Part of a small language model's weights: learned positions, 546M tokens.
Each number is 128 + 24 x the weight over its row's rms, rounded and kept within 0 to 255. Layers, rows and columns count from 0. Numbers have three digits each. The size before them is the row's rms in percent of the matrix's.

# up: layer 3 MLP up, 1280x320, rms 0.105, rows 90-171, columns 160-239
# down: layer 3 MLP down (transposed), 1280x320, rms 0.1, rows 90-170, columns 160-239
up90 096:103129115117118138118102153115076113160173115138142133123132111156148163162151146118123153113140110136110123111087098113175133116162102138135164169156120190109112122102112151108137142123131155132122087091147163121114110095135117115158138199
down90 091:172143108140092129159111097147162121120116105155149083133108137119104109164156175157121117126120127133174123104151146145133088124126174147146108102132146140181084155154103125171112125143136117135152146148109102096126137121157123113108147149
up91 108:135069132086154097147127185152124116148148120147109138078109153094119182116114111151098153127141135084108138117163147129149154125124126149139161100096153149113109134123134158145066093122114103074109157136172135175136142144123180129133120074
down91 107:098174137171115126130146169150160116081129123161109148110121136149114081118114117126164147117125088115159125167137145131129148103112130119146145125137142127093124175132169123144115137147129139171126151128140144103136058082115133124096173131
up92 095:121135118117114117095098163162143152133133134128126123135139127113121149142073092126130138089154095156149129129147107166114106083105099121143105127092155145150128153141140120144146108122092108150156149137147140127148147112120139090132170148
down92 090:131117102135130137146133052101151126148145124151096129124128136197117108120154118103125106107161169119138135116102171132125150145122130113143126147168117117138102108120142131165088118108163107077129108140143123138124115135172142145107082113
up93 101:109125092136130119119157157105097105156105119097117127154113150168138134104112143124100111134113087184154103158161120143153114145148132153131143129113138115191076144104135107157112105124145104137109094172162148139127113149089141132122102131
down93 099:161115165116125148148141110139108142133157149190105132147096100092092130108133150100122133169164136082115142109106152114089158111105093094122116119146119138135152129094126111151099148166131166106137134129144136163096154126083142100100142115
up94 098:128108078134144112172143113134128155145138136103124114119092147095123135159081145132113071119091130134114109085134160110165173111134096160140124113159137133158156144109130165155130077125160126084103119158133186114124150156085101142130129133
down94 099:108137136133130182057133141122102122098166137142098142127136137092106151102133100117138150110135148093130134147164117132086134149139106063148098167131109152141136127150134072116088176139101135172115146095164129166118112098142116103110154122
up95 101:122113145109120122097117112128152113122130080100113124137179150154114097144107122120096115096129123144150132127117084111159095116147203107134147120116125125073104131143092131127105147135152145109105121146115160103105129134116111164115138135
down95 101:106131108122164105139093096111094128134151166124136141133139105135125177123138141130130149168130125105167167139095140149117106145090103141125113129128122140111151132070096128090137150136114112142129164143147096161151170122150134094117094122
up96 103:146144152137154134144145118142108113122137123124154141145109097161168138154104103156166112093112107150161093167069076156119129102141121168094106126114139156134088155093174120070160133132147178098127118138122123152107180110118127133153142131
down96 094:154097118086105100077095158095123130130113162107082118072116154102133117099131176106123129165126158160100129099126175104144112115137115050172135128142091111122140091149134096139121112142138138188122160130165139136150141164089109081099132136
up97 099:147108146082168158127143165100119150106169149124138105134098124151155149121148146143106143103144175151171102144096158133087147112162138155139119158119150139144090106141088157105111184132142128110118137081166132122135112149123095137130136151
down97 096:148168144142106132158098075147126140180137158156087165098129121136142121159109141155164134161125116133146134137135102100124109132127130142126126144132120083119162123150115072132144106168077096126156138162064108155129125113123152112106129103
up98 101:121089142126178096076116127122111145115095136120135177131153087162166114143106122100119121107119122084145117117117149134094130123072142124137131128101132108160147145118096117170131125118113124163155096147122131101144141176132088085098127117
down98 099:110165157058130122130128125151086140049141182107109121116111119166144143102135161105118099168132138111120142162112119119111142139136124136132162122090134111090147126111123130094103098094101136129128099172123129121143124104150101147116142093
up99 112:105137140141121094088087112143130138147146108136179098106128105143104097135121146132127147153113162124109114124122148093128132159101099148171102144114108114143113126176119135140173127141132124126103150139158136134138098167131090122151134149
down99 105:120149135121128121177105147115147148149202103139161125131124137114100143146129159151124102124124140113147127107118087096148119137119138156116123103106175153159118132104128122087070100122146113099151160176112104132080121134101133138118117109
up100 101:118152113114133161114127118132098095170109082111125114119113154120154144124100111120148139114112130145122105122118176180152083095098132123097135114178098114115115167128137127151147097141130130104107132062115121153118151092124102156112136145
down100 106:123200136118159092143092113111132111117178121149122125140115105125143109138137134121148159138165136089147128153111100098142097067156120091089110097126110100152173123115176116108149137101092137138107126146097167123158165145136129108122177103
up101 095:157130155126181118128111126051125123113124147080113163102120128125122101069081108121115154137119126117137124159132124153107103137134143159134183132104146148114095085131103120094156123128104123112121149103114160158160144154141160157087148130
down101 106:115129139158090115137109144129148094109169105122093127085146098126091166162138123112153073136149150128123117111156093086132129127202125159131079128166163109119133181129111109157090114100128114123124144121099161096131132115173098123114107180
up102 100:093129071110126146093139162121139143164153124128146182134117086089141061149128120105122171122151103114110114113137151112155107172164074151161126189148114153121158128114151079083158154092105152119094107099109143114138156101132120080147136130
down102 104:124137106153149166100106112083151118167115151123085133135132094097128104157128120095128162125145087177100146093112108111132150149133116134147083138159094102154083135122124069109101131149122160109144141103150076131133073130120142115073116122
up103 093:129154122094144105130138098078163107160131157133142131109110123080139120131160152173165152137112176114129164095140107096153154105087145106134078150108182124119094116125107165118146146102129104092098114141092115133154137149114120096143170105
down103 113:130122175097155131130170141102119142103144118142139118134103107162162196116114136136113115141132158095168134165097081153149127139141146154137119076083118090150134103126122149115116134108170147144106120137122123091109105156123154105172137125
up104 091:141127105128141118152125105154144122134137169097141122127124139115123072129126146150114147119119149120125164107150171106094118125132145103149139136115111071122125097170119170145112151118124090088157108088138127119137154176110154124121183121
down104 101:109100117110124129140160153124108122122096115157144140127094146090108130160148140116133099102103132122143129150129094095128149106114150137143128110125155145134098124121121138124121101128185126143181169111126134161098085150128103154150106119
up105 098:147110116116141127156144127140125148114126098153154158105059096143151130130138146148118116109169099124139095172152135139151094175169145074120173155104067119127112138073105119148119147152151137142184134106122120143191117108182193103121144086
down105 101:127131167126122126103133174109153140138154133108169118157138152150141091180108131113140099170131109143148128136126131116146164126134128178091111139121122142107134105162174221107087104095136147110122121143111119125093126159100140123136131167
up106 106:133148094085129123153143168146101123132172132121098134093149136142137119149135096108133131124150085101102135087148148122160123147118094147143152073142125135163089187105152157157122124113180134104145137156122139135115083111097128108162092142
down106 100:103130135142146143146117120126144143124103141156159101139122105099148099089122123129122115104114164136115107173135120142100130132156147111102109168143123103130164077136097155101137122103082147142146112112143121112154198156129141115134144096
up107 098:140122166144159131177133150188128128143134123097124126107159165119174116172119070164140132143126114141146127135132116119121117131138125114109114123087137121093137128131129105183122115149113109137134117147165084068136125145137138088121140107
down107 091:132154145105143145136171109107120143130084113139114108142138101109128113097077200099136142138125112153142133156079162117143159113135147104138075135161146151132097159132145163121120110120112110147112172117128121128112119160107116172077120133
up108 101:102119119132112146141186125169083104140117120157113141151171123095165153167173087141159156126112161149136105131141116112149193156138118130140123125150129149074132136145123135113116116098138165096106105128138113177096156110132125134141075136
down108 097:149138153141128114073087158130144173096157131131111127140082143171107121145092127154095087130134107118157166124170113100123087113123131118114155110084123131132164114104127127145160162146148132159152171120168141088156114115126128139096163099
up109 102:159117135127114112124125148110126152154105102128147075167160116142121105150114113124131118138097152120106143099113149087114106149139095123155159120123107088090089100111130164193127126127143088112092135111121103122190154133128142131111125138
down109 104:117128143112094168161164171140095129109145166109144134131101128127125151112130149130122120165150080138132055171111145137119112120095132141120103150101154164093154150151122102157104124107113145193132115136122060104056134157159152076112123150
up110 090:103119109098149104129168091130120096121138140141102160115141134148126138159097136214082158138138149176147117134143111119146093119099096123119159117153127147111120095144100128104114136087133137148113141155119076142143135135115146106117116159
down110 092:128124139085131154154114161124131155124107119104143091143100116098108144150143106077166162123123138119123151116141113165077140124175151179123086135134141097125120148105151072078129133158128161116148116110153173126094146117149110132166168111
up111 105:134141104159115131103135117110136141115114091145119107120121114094157146107135154157125149135078148148136078138111102155112150148127123155126107092145132161117114141128091138063159124144155096153106141086170105146170110122132080137183135129
down111 109:159108132059122206099135107110165126122125136104124110113161096122079150125132154100173092102112131114145157121115164104142135135133128119118105150116104104128097093163138126171106113130128140120194089126128165115111123136101100114120145124
up112 096:155151117115147162121139122145145160127160135083137104129129104140111102052142135110126093135130165098161127142100150137119168128132147093136129116154138141153149114143116161096128117144154108161133156124136154104142141117091139149143170079
down112 102:123152149106116078117133104120137153097111141134143092106106093106139135125132125109127105150128135123102128127165120127150063083152127087110084176158120121100147145108117121138111096102140149130123149128121109123139126174121117139136132094
up113 108:145136109146120088119112125145148151149145101142161138154151103108094176111082123114085114145117123136127088174150130138125172163093162137112114154128104101169063130137124107105142156115106116199131128149139128127156090063124102151121145089
down113 096:121127137097126121161128110081165097143122155108144124123124156181117086118133154115131124141177135110146113109104102153107092105159112143096169098115129133137162148128080160142133098117127103109103161133110165151137147158148133106122159165
up114 090:105109124146152119156117109101175118145144132136154150109150095148149105134101166117109134122118125110154179170152106140106148132135142109203170119093150100129108126111089129123113152168137132139130128134146109063104105125139125109133126156
down114 099:114157155137147141180083118112158089142112136138102106164148045116117101143134181141139113112132113117141141134096140147118159084122120112135108123115117160174123115093123128139179117159129135124133119112142113126138106118128145127133112144
up115 103:093108116107161113149101114140126132140128119159104102093151186134096171132172169111119109119095116096162140124134123155096159135164155113093167107169102152139155127130124146149134148096168148121144105102157149113135085151164144122115089113
down115 093:147157138135137122128123160125152099120120135134163174122135070116169116142126110105134160151159140128109169116149087082117115127138102124175144124123097120119113114155162130114127117122124169099143139142115111139171141135091128142144133130
up116 106:137163110155121110117101093111144108125143117131150135136112071165114125115139106105119164122180102122183136149123107077126108103153132129110098137132153147099096085134166096113134140090156066123080160124142105132134114114108149169155114130
down116 102:114120118129124144148151161096108162124132105157114135140153103100107074100110146106131139131091115138150135172135096129118155096103134112118102101140155089155167149159129129095165143052120174125121135109140120123102186110116118121132120103
up117 095:146160133104141152110141141088057141108125125124113076192127117104065125124139080071145161103147136123106108133104117146104141110124112092153136166123137158143137142124140109136140096159105140141117138134133151121154107091125112160129114162
down117 099:113084167163110111158135124140137079153160093084133122119143124108188130085153127181135078129145145142100106131102122076132120129151157127150122103117135142158120109124158147137127140156128142098149112134117179155083117143105136132102140122
up118 103:145116127102148113181127158143130098146114120081106123096125120185115114139139110198094149108120140141108120108121154149131126129117097172148168125137106138144143123113109128124091102149138118135129101130145138124118112166134130123119131121
down118 103:132098134156116105082093081130120172138112139153139146146141152129124149164135155070129146138117147121128137127119102125142141143179130130103099143149137146084126145134070142144163125119156085119115155136106087180144178113160118156109126142
up119 096:120117164151156160115159174142109132120120087127200137127138097112138087117119134136132141128126107089115093118142129130101104132096141133117165129158082146144136094138070093105105088149157120137072112097139137126171087115138109099118127136
down119 092:121185092139138114100072133137127130155152157126109142140123131128139156170137107141139119110144157136130141113136125124093138129153113173108103127138137097115154118100126117104117158098098139104184133138138115134102125112135121179146136144
up120 109:139080139102098132129142137191150177101182129143127115116111160189114160128100125107100125134145140120127159126141119125142118164130146110125131118155097104156166132114107107135132109115163124150128158139146110157149103110160136117132131126
down120 110:102077082184155172141104170099106134143117121096155142163091123119100070147160133176156149126136136100119134119109152143122150158121096175122108138112159071185100167137111144119123156132090123125137139146126085116119163128132101136099158178
up121 101:147133116141171113062151124116144140111137172162089163125100138062118111108132170139134095151141143138089126129132161139155155116132111149136143184161149127110200148115144133142075082162105106101134104155088110162133141109163112129141125136
down121 106:108121116115132095120139135119107118108143086113105110135134133167136124091128110120114127118145170145104129126101133130091098140083092115145128103136135077153125133141097136070132156137116152114170133159133096148086134134109132132156172163
up122 108:140092134135128099123128120173116111157095166133134141150086126043134156130065136145129114115114130110135126109107126155195126143072130132131140101181123120096107148070100139124112138108157154107163151154119112156094132181100170150134098153
down122 099:151110117152106126111136184108136136092118074182127117114164150153141111155140136096140135123140108134101127137112106149107141113135144143135164163100134140163139135175132092120141095117105164166057109091081089089105084126128130092138155147
up123 106:119132143133164160125202188109132131110119126085130092120134140114100114161131147118098098133125150172138123101097178153141101153151153090117130150128132153089141063100111136140100102135137115131122102122138157168158101165093131115131114098
down123 101:161120121148099103132075081147127163176143143132131142162120138143135142143111151130127172109134136125126114154168135098110142094126098130141125126138133132141148154093154149147144159127129119148100136135083124110143131079165138105147118134
up124 104:098128115175131132107156105109136120165152123130130135100082143131129123109110136154130147086085116144087131099151119117133109192117148147110102145163134107130183100143133113138147088136120131131127118141116141130121138152118082153118129101
down124 103:134139157117132091179077141129095142168134107170097103128153138139122114163156098137154133131140134121164107108107098123139117107125128132123103093102130120157098133151124081103172156132140141107129183158099116086131132164145117105172129160
up125 102:099121079110128088115120095114136133132108098142137124116087105139126160165173120106100151152137185149115128158124131149127112204108114112126140130142117120121130153166157093163094074120107101096149128150142150116132110150144154098180157106
down125 106:135091115132142158168095094153129111144152141110128156110148118145132135105127164121143148160151115105142103102113102129134124125138140099093135142178075186101097118148102129115133112143118112149095117097150088180127152166141070090072147166
up126 095:108165162117115121149122170137138134144081139131045157114105145120152119070161135102114159103092110092125076142120166112164155115090115135135104127175145166121156164163148143155175086149149083112179132131092100146117146128101093123096120118
down126 093:126113090148087102087177112104139126146176127131143100146166129198087133158119123126157138097160104120110174097128080155101110120100164142108117105102152148104114131113127109117125138143112141149116113077142151138121100106114137158143160118
up127 098:139082169134138099124084137123126164098107110119130132137117103105126134147120128138176147161132152111123098086123132132128130094138091129158117151182138118149118148116116148127131113125097143120113170123137097133087110148139125123107107158
down127 094:151188099126147117107137125113134082142150135145112139128159116160154129107129154115075107116131112136111147129146126140122104170165151099104132111072119146154154142133155126094136108117134150167155100100137145130135144102112093139140115099
up128 105:112119144149165101158096122149147112143155152145151117154122090148142104161122105162121130089131136135142153116130109124197174124114112176111108102141114181136126067129112120124182172133130142122132106126085124130136117152113123139153102147
down128 099:115144099166112134135128144123115136149127117130134142155161151109174093118047187121111146117139098121133128108081143144105122129120141074108149171133122111169127128132175150116079107132120150106143103147157136136118111112091154110072103115
up129 103:179138128143113104148142119120104118101125107106107127134143134134122104093115109110146156137189149100118100148098165129098087128173153157111091129059124125142118103119154133117154145125121145085109135154125154129126115131122107130125152112
down129 101:111137120110142138089140112189147122149096130146122161148096151125079123131101146087118134102066133105126164074166128135092160160125122135122146079178154124111132172138141152132121102137095115103094126127120149080132158177113099106138116126
up130 099:123127119157082112124075149119106126162083117095117100140147097170133097124165125170142095102055104128128160129124131129112129117121127144135136134094108136140126126115114112159128127131153137097155142152149144148125085127143145143117141130
down130 103:154138156137118116093170160111126106084155147176096104134128155133134129136089159142151140144145119160145130115141134117130149142105075125095118115121112109123139097171115161092117129136130137150096152147106133137110108127079080140107138127
up131 095:148124161142130122131144144109144125100093126117143122140136148113153143116129117102151171123112126166151151150171151113111131157144153177098139119081148180130128149117131099076187126116124177135156171115112136101091128132112086120145117112
down131 105:153108087124126159078146126111096163120157155163123165112149148108131099139158131118127095146152123145111086119149133158104149139079082128111150138136121126107116137091065138147081139131103126144142086125093124168165078136139163170163082108
up132 110:114095107124140133134113115174141156121133128120143149093099112097124148116104132139120120122073151100126129181125156138163122132140132131084058166175144122116099124157094120113162107138113108126143151111163111100074108148157118149126150203
down132 103:117147131134155127148151166151131125118150140149114155125137108139143130119115128138126167136135116120121112104128135108124106139143165128160150095141102064099129089133151164133093100150108176121090103094142132150151119090129176130096106167
up133 095:170097162084126134109109122106146167130140140085111129130127120118097165084124068169150149123166104113137119157151115161147174152165139172133125114162117110106128124141116117125176132139144117110112131125105089132167108148121147152150169116
down133 094:140151129108107176119096161147140166118129124123196184144119115137098122135128143097154108139124126122144171096107147113141119121104146133099153142155166116156145074122093148111145108138129111116084173110145165141112140109101125130109089162
up134 110:137136109169139115159119140135128092152085125125135160111103138095125132139142133119114168138117089123124163100121079079127126130168112143117116115160115135172169123130146112135157099096120113121165145072096196124158112088125083079090072126
down134 107:146146161124179116144126163095105185142112126121122111103078151125134136093137136100139146133130156119147110129114150133144104171112140099143140108100183132148145144159067116083136172157132130106110153157122120098119180158096119145132134134
up135 103:139147092130098138147166118180132125117155134124112107134118134129193088143134064133124132108088131150122135148127134174114114143189128143134159118097124138107149119141095131186139139130122128089154116104096104152147127154131137158162093135
down135 097:149158167129154137123078138124106121128115135148138143162146106125112143160150159155133140167154135126118141125143116154092105132104115164079126133140114100140165102102153090110125125140106112136139142145141140090110113129098151112094126131
up136 105:125110118121131130099100083153108111133116172148132093142133172104103085089176104120129077117139125155119124121106165162140091132099145124137136049152140128166178129084043173147121132113091090099131089116129145151139148118132140151120113121
down136 105:119130118125145123128116118151137106144121102090164130089127101138137152158146159179111159167111106123110140095126142151133112151125131108089149134130109101103098149130153131121086141093074101136140140148138144125132117121081124114152145122
up137 096:089125150138098155127097146124163196115128140144130072170085100163121148064127159135105133111121138103149142122160152148134120123116111136105130123087132094111128107127152138081161139132135139110115158104118117142091119137140107148087146125
down137 101:124120085137137114165139131107071125124131130121141176080184152102156171165130072106135158154109151172124089174117099120145133175122175147140102127112143123114128164118106119128119112120136115129121129163157111156131112141127177135157125125
up138 103:135135100145149113118108103095094149079093152082202126141114159121142098121088137109130147089159105112102118169133161119175137090160142123168092160139128148143072079139073181101151142112103168126117150136156143119141147121111153138132143159
down138 097:176136151150130127146120134087140175130153146184121138124112118125140164100158129125125131134120165150106135147127102084149155125122141094076167119155169139151184109131118123170152137127139074149138182179083110115135111104145087149154138155
up139 112:128112129091153100098164141103112126139153147075089167120140118182130162141146154120116111122137163094133111126124165139112160141099121195145121136160137150162118166101130138084159124086144055154069138131125132152103097158132125120134119106
down139 109:103121101136115170165158134135111126111136145154152103070137142085137128100110132120153100162158073116132145106142105165140145093130128139097185116064137125116114061130125166142152116150115132119143152147126148152153137149148125127099112192
up140 094:155117127136102161173149133145124100127145116111180149157092076098122156082117121143146094113166078131154156138116080158040133137113111143098137112119125150136088145118163097123162138127137123146130152111084135096141187096077101102114145115
down140 094:171114112094182109108090079137150145166089143162106117116164186194114093150171160084127131133145165122105074105104117114150111115156133139138131112141148125108144134106138132110156108129136118120118159152155066148115134147135132154154148104
up141 105:147110141145092146148133148110126104127148133129101154134163164116123143127112122157114108136113126126155128119111134183110130141133121111132148129128114102119109132121126138142167111149165161106141129070152118079120133201088107137113127129
down141 103:092152094088153089136132102157131144125101144165088086094164099137120147173161119099151092144152194158170118153088151119166152105111108099142120149129155157157140201112139123139127139141125125111153159116123120164134118127117118102149163158
up142 088:101180172127120110100145156100154133131101139121110182159120109091148165109120126133120128121148064088134138155135171084156116099122136187158156156117135132130132116172147133090091115125102113159130102124103165102121134120114133131138113114
down142 095:119121129152129119102111087161140089120101104165128124078118120156129097129117168111144095135090125122104147143149141155114156146174124092116126082103129131123124105121068130151135126119137119122136128129184099143167124136116111143143143115
up143 102:130145113136104179166142075117133092107116150139166156100091152073113061170149119141093130106139113105128117111167148145090135108134148179124126148132152166149113118140126140125111153094143097105149097134078114103160141146131126072105151117
down143 108:113081111124120083155136138143161123163123073160086110139143095185112128120108136152122210123090122143087093157151119129163163145139160111114180120100133137142150123119160128140127109096134144124086094118155135119110143123107130154139143145
up144 100:120099109150136110160115119110141185157167085125156124133092147183117134165082073132067114091132145135146118124120134165126101133121134117095117121121088112142124181112141175147166117180088141105128113138083126097145132159138134152087120132
down144 099:079122151140118101144094150098062120135130136141150134150179130159137088098166127159127132128156104134111087167115139111111135133127095119138162135104134116123142115165126151073144091106130131134189089142118117116141158125088106126115118122
up145 102:129118169091103108101108152140120137152115108158127098155142156149161151141160130139115122106128145137184116131121090114165166139112136136145132179142107135096126103163090116172132158115135118153142129137124067119144137086120139135146113142
down145 097:124125093109134117164141101154106121140173135142114168150136078112098145103099119134135111179167107109140144153162115152136103121088118120149123149127146127134148136117125166101141109130115099135147151094158148134120139163135172101134165113
up146 101:120182160139093128130167078111076114089114126155099111141085146180102094146129114156146134111114105157116101152110106140173146114074102118135099115141155135124128078109121139095151110130079144143125158153148129127093165162111110166155115128
down146 097:131074131135100156124130137093123120144131174144124121111142147123112146084108135156163127143121133115127167126162134139068114144209106160126136110102124108111144129109126128177113131132137101095112096124091147138117109116152141110144128132
up147 103:136086123092147152088085071137141124120140140112133104112137116190122177117124113156143147105125134118120134113135101130138139102110122113169119114089100162170107152084136112130161130085136125132111123120115173098117130138150118127113147140
down147 098:126106132144143108113117144082132165119148128111091128149130115157174143131116140091149111113134123089135123174097094117074118112152100109115122187139143101101122129120096126127109122121082155146123143128138138133110114158111148175156136138
up148 097:122152136135128139082115154122120134118158137104111160154123115128119096112100095101139132096096124148131109127129131078139156146169146118128150125142144115108110124147134102164131132105124124155126114129128124137155107089123094121161148147
down148 092:142079121098100137114141088155171109110119138163125101103142158091131143119172132148135145149154126173151159113156127140129126077110116114107110133100121128137124099112118152102129126158151132155173168165076088149155112152093142134102110122
up149 106:109112118096145111167150152117155109104141110105121135154141094149119106112108117140087106141102117104138129134111125155116138118140134178114091148126111161138128171127068121094132116139120149053087139136138122112115097112149111121115169137
down149 111:115140134131145143162096135165125122142134174121167135128120138141072094097154150127162178143121091122168107101113080130147113099146117155157133133168108096106154124097085076112161140145127111136142115085149148114110114147145147123148133103
up150 103:130125108149103134111134134168161116122093081156145119129114100088119113128124114155127110114101143162124134148103133152157117103144135098106188108123171136100094161134088128136085139118076076119176133126133154111122184119095100151148142132
down150 100:128131103094130165149141124142097123150163137112118129120133122124151121140155108097131090117153128088132129090165134148099138155099115161115122105159101101143140096110134076163114108137162151157129144143121097133127097139152133067114104138
up151 105:103110159129143116091160158109114117133129120118112106126118146112100166127112093130103126146151154136126146091110145099100128139136123116135125161118092135145127135121110129113073135151139121177133150092108107118110142118177090067135113108
down151 102:142146123122161156111136094143128121148099173142131162114127121120157133094090177124185160141118114100139139155141094141123155129120107133115163123144154097105142094139113153124145150131146125119114175130150110142139161146065141152152139188
up152 105:128126134105126198115120132139136139100146057112140098145055126066122104099135127142121072107131171152091115142101138133143169131145135106112136134107152169133106096100118059149155147104101103127131163158132117133128139109152094088155113146
down152 093:109156158139125108140114159081102169151101183128100119136150104153140134143111092137167169139135117129146136125168135137054099138088112134134126117157128126137126105132192184105082130165188152114178109120140116122110119120094158157100146141
up153 101:150136121146128132170144125149105147124105124132110125061147144157135181163134093120085157166142142088137136099155125138150127132148133151094095101140093128126124136122108145102182112124132187134136146106134164081127078068094115134154145118
down153 102:098097134156100119113101075125109097119063136110117095113161073086101105090137169145160111115111119127109167096115099144069093095068119080157169111153137112127167123130167124146111183108115153121121094155109148127151188152152149145082144140
up154 111:125112167147112100172132153137143147100085145124105096104119129118093108075137165118132147120125157168143073159088161143183129105134162099130122101154123155122097120108122097111114139113100130143148113145138120135130127118101118095128095112
down154 100:135141100126158137095124096140104077123126093124128159147107098086131099154093106117119105139116103092094160127163059095090123183146130112137142160102146107134162126129143110122138128152127111080075148098100151127100141140157096159110165150
up155 094:114133118184106156099148138135142093099158110118168137130121133130116132156131146115117142104150178105127099133108128079144107124123123117105148131135131167105076133128145104125135109123165114116164142132168128151128110095103129078147143140
down155 100:106108135137139106114132187125079167145118134159120095149134099112135113113201113116166108172120130153179132103140164150150124116147135137103123104170124119141111164152128158130138098159133131123125122105102127083108144121161101125145072123
up156 108:138113157115136123102150132083134113139134068090127165126139140121116119113052121120150149118118117118172175140096183113178152116132113135163091121071131129153111107104123128120136125133109160131156170095118120133122094144126138135162160163
down156 101:163142145118132130135157141113094138157129094136119139106164140151113176137164139137131090108089115078151122145130147174111105186127122094144143121121153097136116101152152149133127148142145117140127138092132129120077095110133120136141112154
up157 098:196113113135148115104109135128098161142150104093114126088152156112090131062100139135152121112156136116136150052146166159105154119125126080102129133153084106105142119130145133160137154097104124159096141133144152097148130112119128142156216131
down157 096:137098142146103183124125143119130126129131131138101132197135099138118157101156169121086128107119166146170108139066128115104125145127074164173132134140124096174140125141173095122142098124148153108147119115128103160123134152139076088097095113
up158 103:103140121151144127128167104106134108126168127121175112111108116138095148166127088122105141089122124161159126130141109130073092106150169097102175144159146114160078111123139135144124113109121126110129132115118120158122127125138099138132132163
down158 101:157115122110146129140115158136117160161108150120085183148120140146157131082118150129106133170164102133144134125087156109114118157127108125134127117107120145123128121116126143113162125112133126134150112155146114129135108096110140156112136126
up159 101:086145146119103117132130100164141138137168147148141136158133120135107149144123101100120111100136175077116133141093097158124153129114193137103150114151139109096141124144122102115106130102129114127186104129143148111133186138162142111132190133
down159 093:149133095140101066139133134116150123109100089116113127113140110134132099124085170178127092136107133170166125078181146096140128132109092128191105131125125114127151144140128162156166136149118122146099128128092096132099112130119119123143087130
up160 098:162117099076133097166124172121151122114133084152163145148116125131138140138107124099147140150110124139132120067152143138114141162153122110175121140186120147156129154109159132114176123139109130099137105130109139113102148131137163125127127120
down160 104:138104152119111135112132132117101104144096087114134074076142131085155126149119121104146138132111116110091130152129152186133120134119147135081111124111135130131139107124135103151089103110146162147123165170164114111134087107159084145111067112
up161 107:142119105107145136138078104136087124138133104139135064136128158097139139132143098162149106197092142172135171110095116099160105130122092107078131115132121146145135123119116138162130147128168138127110118112091156125129126152127121150142113105
down161 106:134117139163151111101196139123125092106110190103121164102123135122113145125124149086113136108177141098127095153151097172128097106113125138167145121107095110141123137149136110100159086136105133158114104120166117147112142118104139111140129153
up162 108:136129092069169077195156157121129132111157122096139122125117152127113119128163148141111117114089177142164125117082108124149095147109144146104139099103109134126076156133105168115132133126154105056117090143162118138132127099129103146129142160
down162 125:128139108137129116132156093113123114139114159161181114162158126141152152151107133099108102121149112140124086135101077094113170094106134129154124162096174123138120111119170196128157145144147159116145146166145105115136138119109153123169146096
up163 103:163121113115115098113121150115072123119128133115112141176114156155135129151147149132099129128085106137139116085155125114138141094137143127140119147134155143177163109129157154152130153117164147126162139175144129103142120128172140118112084124
down163 108:086125156150131120152079142112152127114128123136155103069126126186093131118112100095179128126181123119089105165119117135118183146117121120135163148135118138107120112133161138109120143142143123098101123120135138121138101075107130137127151143
up164 096:118120161137123090090139135097167121116116174155120117125088127107136150120107142136160074140149112148124147140108156149150119117121109098131126151151082120112095091105120122127126137136167139148145111124171124143122104152162168144150099137
down164 099:126127108109119163104127155116097119157109117138134160108175157129098120104152115126154107133131164159140104119152108170107121134120134171107140128109136118149117165149129084174124129114108178143130128139125110113136128137090134136121128083
up165 101:102107161110113147131163109127137083146138147143075092104123132075129086145171116186077107097115119174115131122151117138155110100171128128158139146098130128126133117146137114113114101141101126106114100109120135113150154121128134096130131110
down165 102:113156107094112102110114160119113156097099121129147146161109136133124161168124099151151138141123145081141110134129119144116139129123130147110113147162116123098114176148104181151131118138119131134169172136150111102113147142146112136139112165
up166 107:133075153100132124159113102139141106145077121102143087135076125102139133115122150138094120153121143123140139171111152133143158104147093069112134120147154129137106095143133125173106088165144086158137117134120123139127146104132139137106094137
down166 104:118159137123146108139151145130108139113103123152152096127102106133122143108169114128152131106118132126142106104151116152120106104098130130135124118118117164128135131113128130114161141139091117140122150111099086120136109139135189116152123142
up167 092:095099132122097107139159090097133113096102105108111075141106124116122124145133129158132117125107169131143057152133072129107105123126147145137115166138133119145133128126163098141141147151105134146111082116161120120082139104149136121111144147
down167 095:158131124110142148172129137153144153146131150105065132082148086145131157134131133170124147156112086152111166109167149128171152117114083093115142157116133158127082162129098163115114131133151122128122175095108135114162094160105118126122128096
up168 082:119128125164143102124119138099115125138139118121176162125113094115156140140131119161146122111087103132122164124147169098096134167151157113134106160170103135109118119144086122148099060088120136144126103128140103110144113168097104152165144091
down168 105:175157148119126127124086141081142115142099090133094130092130151149147151119094106155161109103127094118080108113113081179138121102156088156129092122114136131108115107131119148106135139100121170108081139115146117112114144179120104099182145122
up169 092:084071145134146089092106120151101140128128143103171176113155103115158128118116126099131157087085175075158107129116108116167184083112140103127141108145086100132100140103083132142162122143134122122129144129130133150113174103148162127134154174
down169 098:188152185119190174100145122124086121119168173158129142151139117115122153132106134149118167139138160175079141091132105134137136094149102138093092140089152118126136105138144093114103145112110141131104129105109147142122159134123135132171168126
up170 093:099114108105138151144146112130143112088154105078089175126086135151135117122135164104102089117120145142096120155139122137091122102145110105165133120107142146133174148107133124130129092114135089143136124146117093133146141116170140149097116113
down170 092:108142160171127080216112150117118084168155123149118111137177106142133101172112138116124162092149101122148151145100124170087141144103133092103084131138107143165128149157135124105124124184133159092159143121143109129136116148154152095140096130
up171 097:155156152121157142144125155131162096142169109094127159106128129138079146135108133138125083121124088084116080125098125140095150126142138127143131140149158129144072148137182121102146097131107135107133101144168114117140139115116125114127109116